Each number is 500 + 40 x the weight over its row's rms, rounded and kept within 0 to 999. Layers, rows and columns count from 0. Numbers have three digits each. The size before them is the row's rms in percent of the matrix's.

# down: layer 4 MLP down (transposed), 256x96, rms 0.178, rows 44-75, columns 0-95
# up: layer 4 MLP up, 256x96, rms 0.195, rows 45-76, columns 0-95
down44 088:448525476523470513442531430507463496471430469444451528515557534481505530458491523571522444494531434473536504490487477548547526539459442533465497577519482536455506525463440483481435471449529536488539591509403536474511479486492505480416563532475529483535539473475488591552441550514478523481
up45 103:485482461531486511613499532442502468443550502435503442541463508489484497504474526560528470524479529497502490536604477448454541481506481512571480474522493498494456523550485459509457476519435516462473543501466579451449609570473504507573498477507497505554552538426499503474544430453460545498
down45 120:489526548540575506505554502501509532505468454487441433495489456478474516494484522470444531494505486443568482563540548439479517516503505484491429432494521523471545614523451453512499550480485482428481420564499590448521482457553469581573484499474489489505564480491521528445519432491505493543
up46 082:464546466444501575548538537512531573479474524517518493526487509528540499516522536471454458456503569459470511481446560480452494567518476465479508582556525514536443498553497468488539458468498517509473447468508489608509531427451556522566446464530458520506484432531458576544528470498417540516
down46 092:440482494513505521521441484493515510534523531401419501488478456438527545554526449529565431499555505507554497505475490491542486501566503513505502499472481540536588506526511530447542442495527454530444522512465458436522496483537480546497497609486554518495480515412508558522569494518391535510
up47 092:492554431556505467542481517416473533481513494450526486545471482502457533549455437468510502463536546506517514581464442485488436541480482522531534513495539523509418534539526440501532458514541576540575511467542543477477427433519490482497517483576467505522527503441515543552489484570482389490
down47 084:544490489467601588511583478461505555524535510436495543586425577487526568481511596519478476520525492540430582479495533534496545505472507510498483512517534461417459523490496527449564463447507466561505533515525516507488450495528524469524497500516497530423479525551550499482526469508513566490
up48 098:549531493476490457501498533486561483473516564495445489571549509514461396573485514502543533505513499475492433531488583590460471537464501611468566514494509515527566471502518497414519397469499489428539469467510492483527467464478515506537487452478517455470459480523516550502477455553442491496
down48 097:528499461515428485513459515470481522511542438495497510477518439536403564468503506463440486443453574535507499440517476392536505488520491468425468406457580512542471483507482583534559505522463536517493535506449501480478457547487507497476536509593499464474505464533505485510464512474579485564
up49 105:515452467526572513495497558483496480509543394518494426519531467463539465550480490486560561498533550453498532448515484496460502537492507559531527496531503468477463518422471577454554485524514554520523581437530495459492536493544544522473431489520551531501457607500519515454540431560521511440
down49 110:489577475581411521502458488505488436566447489515531453509464469475479457514550540512514446493502506469481494464433564488481519564493439533504482524538511547517475505567528553492483486486493469545503468453558502416503534507415559509448498520552517499468490562463513499560446573399500493559
up50 100:443524498406467475517489517509553479512494547418474555493474536444471515529577470475493513420421505517504520476567427459479526401582543482516483493530431481470479495522458550420519493480517510453495503476488504507476473421473514510456521534521488525533600507500541472492557516535573526461
down50 096:536439512493470470453468557511577504464496475546482492441491502520583487546445512558522554486481526483493414438508562516555503509463485577493520535428473449527538466457532508533546442473519442491567501517564491478490567563498418485489532488519433474473502541577522521509500534554465452452
up51 094:419478537509393461500485486550520446518532490595423534479489499549539449524491456520478594483477522541502473542488530468525495458521516438498552555474529516504483537515467493539449507482550482433419490532501590539481485517458535513446478496456511470451563491535453553488449484480484566560
down51 075:502477513505527566524517496500493521430561531471530536545445498465529504501554513627519486542483466505512560527511496563495527486528462507564445469494470474472496479460432527476528451442505520542469497489523494478489364511508459393520526473512571471529457594559549505505536490541540525491
up52 102:467507533514463503465429502512523543389589465445461510522523490546487422430494484543480458523441538503457509421518507494510503483469499541516483469485597570435502537534542489440486462486487476505483510496514530423476478541475526540550434517531475555505564484492480435524488442428555545517
down52 092:523482498504517492448538532475498557521505496533494517509520488542541565498454519528526549573447525475540524453562487509516481532515465544473566557468454501489457532509530442433439406544566465471407549510455550473500478478481441499440560408504494448529434527504538498472469517521521537411
up53 105:488464531443486511485549602529463540563484421543462465482420558503476488434514461527458531496510523517490531475514564509507544526468498491518497416544423495496480620529515492509430482520481444534489457539542500480461544453472486529472526482562499538451445536426483525520502442517438542502
down53 099:436527546589496539533464504422514471442509484505407470547513570466536442484494479416484490516544440570508528525537522479553455601504509536502449475530541465499551485488595523560492497463547554504527500496495464529481529472517457465519544505486512519496502535515496513464586468501450501414
up54 090:587495465457510508542535431528514472510468479523507440510498474428456462543514530509545514525474518467480507468511582549573585479497496505492508547498394562504465501489499396576457494475510499562482496454468440606520528521558523569500538510493458430500506530488533550502507480524545484500
down54 088:513486544501548491509562492533482588485473509543459505530513491520518531441491515588515490500495489562497544482561391496543499468508535597518514496502481500476541506462455469466548468473530462565509488470438523474507469437410593525560500499504521545493521447503514501379547449551481527478
up55 100:491555471445449527505494501498527569537464486462527473531525481521510464557482549506443563510561592527531474518463413500492511431474432522432533517484481465523419438497558464524517503545509534497498493491528583474461545508588455451505494563501425485542521527518495454491483517492568578540
down55 104:494503456550480462445507504552477515503387506524445516438466463480461447486605492534583461453470477463519494492496487462529452541475464505460537425492453410555484526511453501494438463473499564525509417546549492506501489466440540524500509559503480458460483461475552545468489437525489549468
up56 091:539553507491487456488477481552454478513453470582507482576460502467424499425502475441490534510463525480475454502488522523422455476508530504553437491501502553399460476519558426534488486577473527482541465451468507581531514587484466437535503480535496451462560524425493476538500518527479534518
down56 091:473556388477501522534502503485520516475476444522525497475547514471547552532497537405564481470525530512530523496498460522515472539444450572432540546481461514550506541444515490512494449522528474482508430577406568491500449587454455485476520489447500539510486409504555456514524481491458488516
up57 107:551409527510490551466464541490529571515470485466499534436459522484500526521474509542526538483487452438542514476506546554450451499480574609587456523584489519521469484454523473486417440536466519467439499555521481537480488544486495545477511443543499463514546503448546545482514485546517439452
down57 103:545477424553512483427494448550484458460458471545486510482483525486476492504506563501545434503568468449530475470464419487530517482485481472428504492410517444504556544532414497523458472478527513550571460502589450493543486503546461545561502490488470491523484452545463522556510476516557553569
up58 104:459485471494576460543510534548490430498528511558480417573571536402530480451521513464509530494536537547434517528494562459530524533474502590414471468492462487503519476536514583458542517534449485527517480468573443490479502489481507469498442533409521460519478486445506515482468448514512529464
down58 110:575542587497512441547535499487466512543526563533565551474512563538448513486479471527537515476530424419506488443434480513500534468507431510441461568479470533520514477553427486546463423495506432520496489589556470501501529495557519445464465451484468562503520491490473485560510511464519476519
up59 103:512434528473471453506499511517479553466548561483504602446514504518495430474455476461458527514554532533496426438564474488487498422540489546526518490514488431511518473567499465485483458504533539497566550534523491589491505433535459451554490525477450470505493559425468483570526493483482407484
down59 091:450460501514497577488515404482479479498461472427500570508486532449581545531509469515484470520499500418433433501458448529442463503475501465508456518480474517447539502399515450505475442508521521565440598537479473460544466521543523507528485546468552470508516448528498487457553436538512526487
up60 097:489495518542510496479527500547512538498505510505462400483502574538554514502525466562376521524416450486493469591426514511526504526611513559520528514512506545517509426498494486422534510539520422546539489513562415483507538502532525459497531497488486442522513512468522514497451473513459470455
down60 100:511450464463481537534502494551493479440472487480589507491480438506531586530457444514508400518486505524545519409540490419501443477509485506476499557438536529518583540545505514563533487484505533436490467498471511460556531515440524552554504440504436506513460500502501465594511494555449462521
up61 103:460456461498431513548492521489544490482491484473495497442499489426565565469580474526497540503493490480509460536482441480530490505439519499451505564573445492471533487540493480497481516484480410447529489463543540464575434578505509524583462523524489409508493572526506507512535515619528506465
down61 111:546564492443450507554488470480482498556570479452515468476500476606506473483603469483526544449508499520505551515522524563528544442425490556518489524527473516444535470481532510455563472486470512451459562475472441512499535559497435485460556475522440480470530563474490472558531537467426497544
up62 100:489492518484503509548537536552548472507488549517501465485417521537485437514511494416476503487593523525459498551535488523490536392548439455559490523535518534457454545516557513502529497490484473441579428433514529436531531478477487508430487558516447477440563481515431516550500520494533479441
down62 092:499492512573518457498513476513481497524465504504471474523506511526469510477514419487561518503507501567506509488498530406517520569458527492483520476535552498556573524489554519522537570524487506538562461451530501506506626579501535486507522513386477509509431504517481473575582567471440457545
up63 108:495492460403551488559497479465518477562482533553541399471497440558501502505587479536461550479486447441451530523515521545466477509492533472501445481553486466494483509549447529507502529494485492515526495453481502445414528513506548449540570527560477483468500514491426520428530478534475548396
down63 111:520505545560467445520500524538487496504476539500488436451446483499480434473577498460432501544507515535484519503408519573501474461490529505498529453515543425560539485503498534487446541612488528567442491476503468451487471474492570447478472527529504556531514511422435476508462558513558543566
up64 099:525484508458452544464430516493410590492578539511514516471502499476513578543428535550504466496523484513435542479451564484433510487498541617507538545454482441556521517482458521517473566495562482482494514533510472552505528468475534502543497374500512500485535499554448462491497522494492497521
down64 096:423541447518555480547573437529574443559468506472478478496502501504472482573526493482500564513567452519509530521521496503498517487529486480536492500538537605462454510533499481499554505522483520494501417535463473413531558487437473496466445585416498486495435457483479515479513528434450509440
up65 110:476449489492530518534525475519512462498480466501468500499538452505542497470431495499491534513527477479514517537484452399462507489458460490503546548568457549468437523507542455524494475617599483472455521533561476540498560394611482490498465550454559439513540534492497505461486491545454500483
down65 104:527435539523456520464502504512496471560459479476531449520507520530537460445541557540496515592561481525502538498507452553519575462487451516510507520553458591553549536496523451514482444554514480534529415546518515437445536483465518497542489413482477543480459447440517472525538541483420509559
up66 087:508528423518473434495488563430469533423495552485430453510488509463471470534435440486479510496539582579498449566465537507511544558501455528509516551538556527459465437520485467517474527508581519551484569550489525568556446491477539529489498483408471476486506486480497543537517449500513492528
down66 075:466495508504506474500492571495560515457539454506487573517492463525536567505434547503490443436516500485428547513500471485513517394508557560537500455487401482482487520506492503496474562524462527531467603530474552460492453409568560482513489421537475514503475549484542470524527489563509536528
up67 093:499530545448526552456570521507529527436522565554460448432496485420535552485438524426517520471516553482487443489529493484512513564504421488462507456522550503499451541566504461551468485454533564536430480570505439429532514490534517488494491527561489505534511538470482420462520481520538533553
down67 098:540471551541568474494527484537467475510512520561504476507441547529504522471537434559495467437524473517535487463464539429583508393535485489493494543523492568454469512518578530548523475569595562472511523566484508464534585510472471514479544487516548528503516449448488566492507544534539485471
up68 089:476520490553527505456471464570560487480531428546494465469503481412463455448544521506508520471543577510454476528489498549528423486531460546560479457490488537492561521549571466460535544493519415454515561429521509515484513488498451503500475480494436407530506494503518480537524514474615472462
down68 075:498519497465534541572436510461491496478500461510483507474495451515448550487501424464511538544445484428538488534526416429524472471463466485502551537495535467487553465432449501520502502413523463516473494532495558397527487513426490495467447552458493482502469484515440580563526571533431481466
up69 090:477506627527483523505502555544520541464506436599503490550482446440486469475487492426443492547517490461548598504432504462516467535552515424497523527513541470491465467481495501472378476530477484560536444498495499536484476489549530495529529499502459533487502464592469461466489506547502530492
down69 094:571498423486481495505465500486565491523519528515474519465460496455500477572577504549478460507485517563485481511543555571517505481550419449511547509511477532524490439425485533471568521492454517535543510500419446450522557465517476519514598502482494485454494510485521480546472540378525561547
up70 103:473555429535429485445487511532486506494503531531463504487588523446583479499459576569564519440547468467408467487424516527511582459537555508504523532459473539492487465479522448442512486498530505511584445443515459493529469559541473498463523466503514534499541496483477582472464484549472500478
down70 095:470494445520563495594467428493507460478436474499548492532503505503459515463554458464466514541545513567551561537504524457411489537581443460511498412507503531578483484508538494571498557556513518517477502513502500493542464467465538482442469585509532483491474539478413440482551463478506515472
up71 103:448459508555501556560440462486553537465523463478501536506533465548524463461452486479437507534550554516522591558494454496450510464527454536493522550511467460446548496545507462506449573539376459506488532460483545469489540441539474531526493519459458459484535541509465566486476516425534521456
down71 093:515538445514476459492528398477427452413438458447497521485488534442466461548487496521554470511486521557518470496477524460509483498551546468474461534507480501580484514488487529512479553506490560521567459575463504399482496464486481553554495557453521526478420436527483511593476512480460517533
up72 093:451529481550555544558511507487535480509487430454515484503520531510502570509483501488472534506432411481525530498520449563504474444543459411483529557503584537474501448489502516489438527495507510483504460441464401490458483530510551484468501484511461398513547445607478515489535539550477533545
down72 079:485444483471462491501525547502522549528535532515442535545505477443474613415527540590479551541437520485467590519457478538537470552493465556484528560446458499493559528508491513529493494569486514546493514528505522451505421453510575444521521467494474535496480562526510475534466450483527578495
up73 107:485515537520515445599548568400496459553566496487518538456528429581507496482490473498473515464494539508471429494525470595477496481471463502541512449507495545484554510535448517519541494468467405480469429548444572461531477480445448540498477501526524457524501446508463553518539475518514452506
down73 104:468461469422446565470551467540537530507428499462451470440506539462457497565541527560503503512520470502499469523447453505519450475525503529492526588502539471544493468573518513454468525514429500466524524491546447601469531458544557420466459522460484553506526481457497456428451447479523474522
up74 093:476459510437471488437515541525521508553482463465516551513484482527370515506396497533493490449471507419496533487571560487481548509533548516469461543495533551451495502469469533515511494465528570468478493469486495503408505518526487504564406458508499581515580522473501527494433511470440540504
down74 097:471546462497485530492505479472483454473475533497522426568505519498543504517548409486526446536532518561506500433524468495489484540529463458475495531519569563515561501453543562516484388566502492484563503476461492489564522529493514524536447613475593544442445529467477538509495514496432502487
up75 111:510481484491420457509499456524533510467523460494528542541483591518427532486515531530513468487465482534488538617486426550502497486493535514448496498474537527548466438551481437500569517487457576461488462525597526519505495488486477438468481494441485476570591507506548422456470490540478553513
down75 117:426472480520534506490477451470530516488518516515512466517546482470465491492474508488552521521509548537513455450459512491483427532540437492490349491490583478526486552487547531485487553480433493534505500451466457542513514442400567492440460542444510587507525524536543450440515453543520476487
up76 091:519435432463506464485486499542483583560517475556475488469571568422484499456504563490467454507469524470479423513436457509501550452559594504567550505524535494551510490513477484514521495465533551490521465502513530440547442494422503448486558554546514478474476506453466445527447484509506568536